python train.py --d_model=576 --d_mlp=2304 --norm="layernorm" --qk_norm=false --bias="all" --init_std_up=0.0336 --init_std_down=0.0 --optimizer="adamw" --beta1=0.9 --beta2=0.98 --grad_clip=2.0 --final_lr_fraction=0.03 --seq_len=384
Each number is 128 + 32 x the weight over the matrix's rms, rounded and kept within 0 to 255. Layers, rows and columns count from 0. Numbers have three digits each.

# q: layer 6 attention query, 576x576, rms 0.0335, rows 335-352, columns 72-143
# k: layer 6 attention key, 576x576, rms 0.0329, rows 335-352, columns 72-143
q335:115125126164115142207095109142100135112150098113143108136164117169116129119147194110219086163123080122178064171150131138088133097091121100121141145136170077091128132121132103081150194128118112115050168127138078100139
k335:159166115120150146111127142108067151109096105165090115147084095133117118140156166144162124138121167116154138099121140193123151137092145089142115101158070075101136110139122112169132145131189089082056105135164147180133
q336:148140137131116092076099110161136155098083183116189168083166080126110112159106070094174090142112154090103151120148141132126159119121100177074118085122160067118147097129151132083137156162108156090133131090092115091079
k336:128117158084144152131080114159139140182079074145122151115107134158160095130133053100127122097132145101072103103122118160136066135118108182091098054129050116120176090133188136085214168125173151125129068066170170082117
q337:166085133134151113128129116118103167117062035136105082127157114157120122089116085126177093070132140092154118140143140139088086122115138151102128154147095082161177108133159080086104100187127153110147167103035222129135
k337:143041089072120104096058142106156161152161159149116122176136092087185169144127103104087139124143183126128064120096176081127123046160107129105129155144151072104188143161143081141167128099125163059192181136088168116163
q338:107080129109076205081177093098153103202102143145177118062130154134110106096119117149150114130138137138109089147111163146107120109126135098116113122123133149113094102124191126169126137203143093111148125095064127059132
k338:121113113131097064099142109107119137097145184154167105077109177128153126083140093129170102134128127133126124187121155136074150164203140123179119087165131164104142144147167145110126149131154113187075084130120123105143
q339:087135123053141145101150158130091100127153124152122192082055147074146117167159134094219145094143150161117132154121105110176134098155155116144158125086118078139147111143169136136179071154119176120112132163155125203082
k339:057194069129219174109151204098063120124140133105111166090138150103174200081147142138191089162133155067148092140121082113116107109155114118102151113078113108138097115182123062157218148127147069112164143163150123095096
q340:187107103153109175143138101135126172102092054111152091154159127154078124120118093089107148107098128136092112147182118203086152145134182094104080160182101134058121141185150134176073138150135162160133144111072206135133
k340:181151130146114172120129136129134086167113187122190151173106132158107195153108154169125194084119118114136112142129164178220149121129074175128094135122099194096152160093104170130091104123147148100107152166122110115106
q341:130191120084123103145102115125141171086045077172144117120187160141126183106135121124080125122190134126150121164141160062141130113218119091121066131124108168152141153153099121120092169061141164125176128082189151132137
k341:168198112206156178143131135155133157100082114175165152105071082141111143065170154112127095112078160122136170152166124155145128181076108170125101113093127125140124138138126175163114143123129156103170100117122161158147
q342:157186095170173029099133072119155194108138049128107111090125126073145159111169146159150063165143160147100175137168130047161159197116133104094163115125190126125071155093112098165086173082177122143136115113076174139151
k342:160154103195200092143072115104158175085180109133137103142127087159125088109122183101147117117138231141124129100151140115142145134111115117128142160084186131109129138111112066161101107105128108140121113123106125179096
q343:123105086162084112124088164163152184130175117052089133154114142117131136137133115159105138183136106176106131083128149160124090105134123132129117136044147106101102073205129112173118081129186123186084117148156120180158
k343:115088123174142034136155163101094129109151090091145159155132143096128140123124115129167125112150153146094154087126136138110093185096166155158082150106132180132160137197116144039083121136122137171161149098120130136129
q344:169123144099060154193141106108163117163104190127169096106142132111167126135126142111141173142114157121152098065107131187113167150149185035199197095093075101071119082135139206029149131189170119158129131122180127099168
k344:129154167142129088140138149128093112209102186149156149148126134163145112123128157120128102113138144123122096139127149116112182176129176157125148111119156152152155126106141231140140112171139086100184132099158081093165
q345:105069172126060136163153145131133112079128117142177108112125123200098114153173101148071107145154165126139100109086113097159149170204158135122154108105112065080168092120199122099119150139106112131175120129144114113106
k345:101100113160095141135062182087134143160125196090175126068149145118146151173182136119174153155175157087065141136169157140122205158171161162150150096154118176176127099107103160108075164161176125131133103143113099157138
q346:153142118120128141082108133118175164089107149117103149158109090150144160141131095139111119153073107081122118114143112125113171133149124140129132137116116110135091117172126080140156112084112109122130176119119152159194
k346:094112078175116107108097136137163177105126135099122127130179104070123130178135140130117136125132108131168096169131175088068168074105096096141102139097185167145135160205143083125163144084113095109100181176094121073146
q347:128112128130069079097123116133152202131154143124087141138167204124149130154125179137090179077187112115115117219135136148141175161137123116124175167122161154079130094123127086119132103169142116106074140164134102083175
k347:051146135117162068071176168166134085174137165124158088175146066104128072227138157118086143098194109165183129170195100093113162143192089066114150111077174113106105187061088096080109165122109103161122157114159157137138
q348:063115070146122128053136125147123070154150097157203186134124101145145133074090151108161170096082167118160118100142106133145095090119110142153125149144144134172173135080170103234116147070120145140196129143071119112150
k348:122087101099191100029089112131117115177116066181110116106141168119102155113078136109124079092092110095185136137151171181100077115128151138120109120145140118156160206144116110161142086104123171183136043085150165159117
q349:123073103112149054149124126089118100123172105115141081144139126135143179130120141076167108134127106107139151077160131093079091130131144090097106140132130132125160115186108100122182166098150098163107108117145105163080
k349:131120086150134137139116142136176141135106177189138130155098097106154195096104167136094078114143095099115156118157149128147157106148089171130097196127099131100114170092101078150156109153122133145110107130099129190113
q350:121146180100129059100121142153127075124127132104146128153160124123124166083159175152132103151081127119065210067223071108177134167145111149104121112184158151162145120133148143130104112130130117138119161143080125117131
k350:085108160133124102103120129119130128130235148162148120133135184091152090123155132134147153128101129121153095111092162145121155196125106126080134115167179186163052080110126134107136096118098096163081108163128102146095
q351:171126123124103131105108073149142128105167091152139127093141089113161189100072141090196194149106150183115045121135118111141150058091086103161140169090120148151127130127163090127072119135136085143113104126119215141162
k351:129148148134145155104177128182078178111147191164088146118110076142095182102082131105246137029079115179125106070164139105085142053103107158111080142118125096119163154127130099138184109098144111111156167101136100134139
q352:151130126127131134167158103088129071154152141091161152143157117167173107114117218154115146106128143159132132081200079107118162148109093112144132146114155143141110106131206172114085129130190135135158161186121153112206
k352:155079076098167109146143084120130112151153140081131155113123115121177167124053173175153151112154115189100189139185130135137133090112135154127117119109151099162151147062117170128079089126140148151123127131085142123086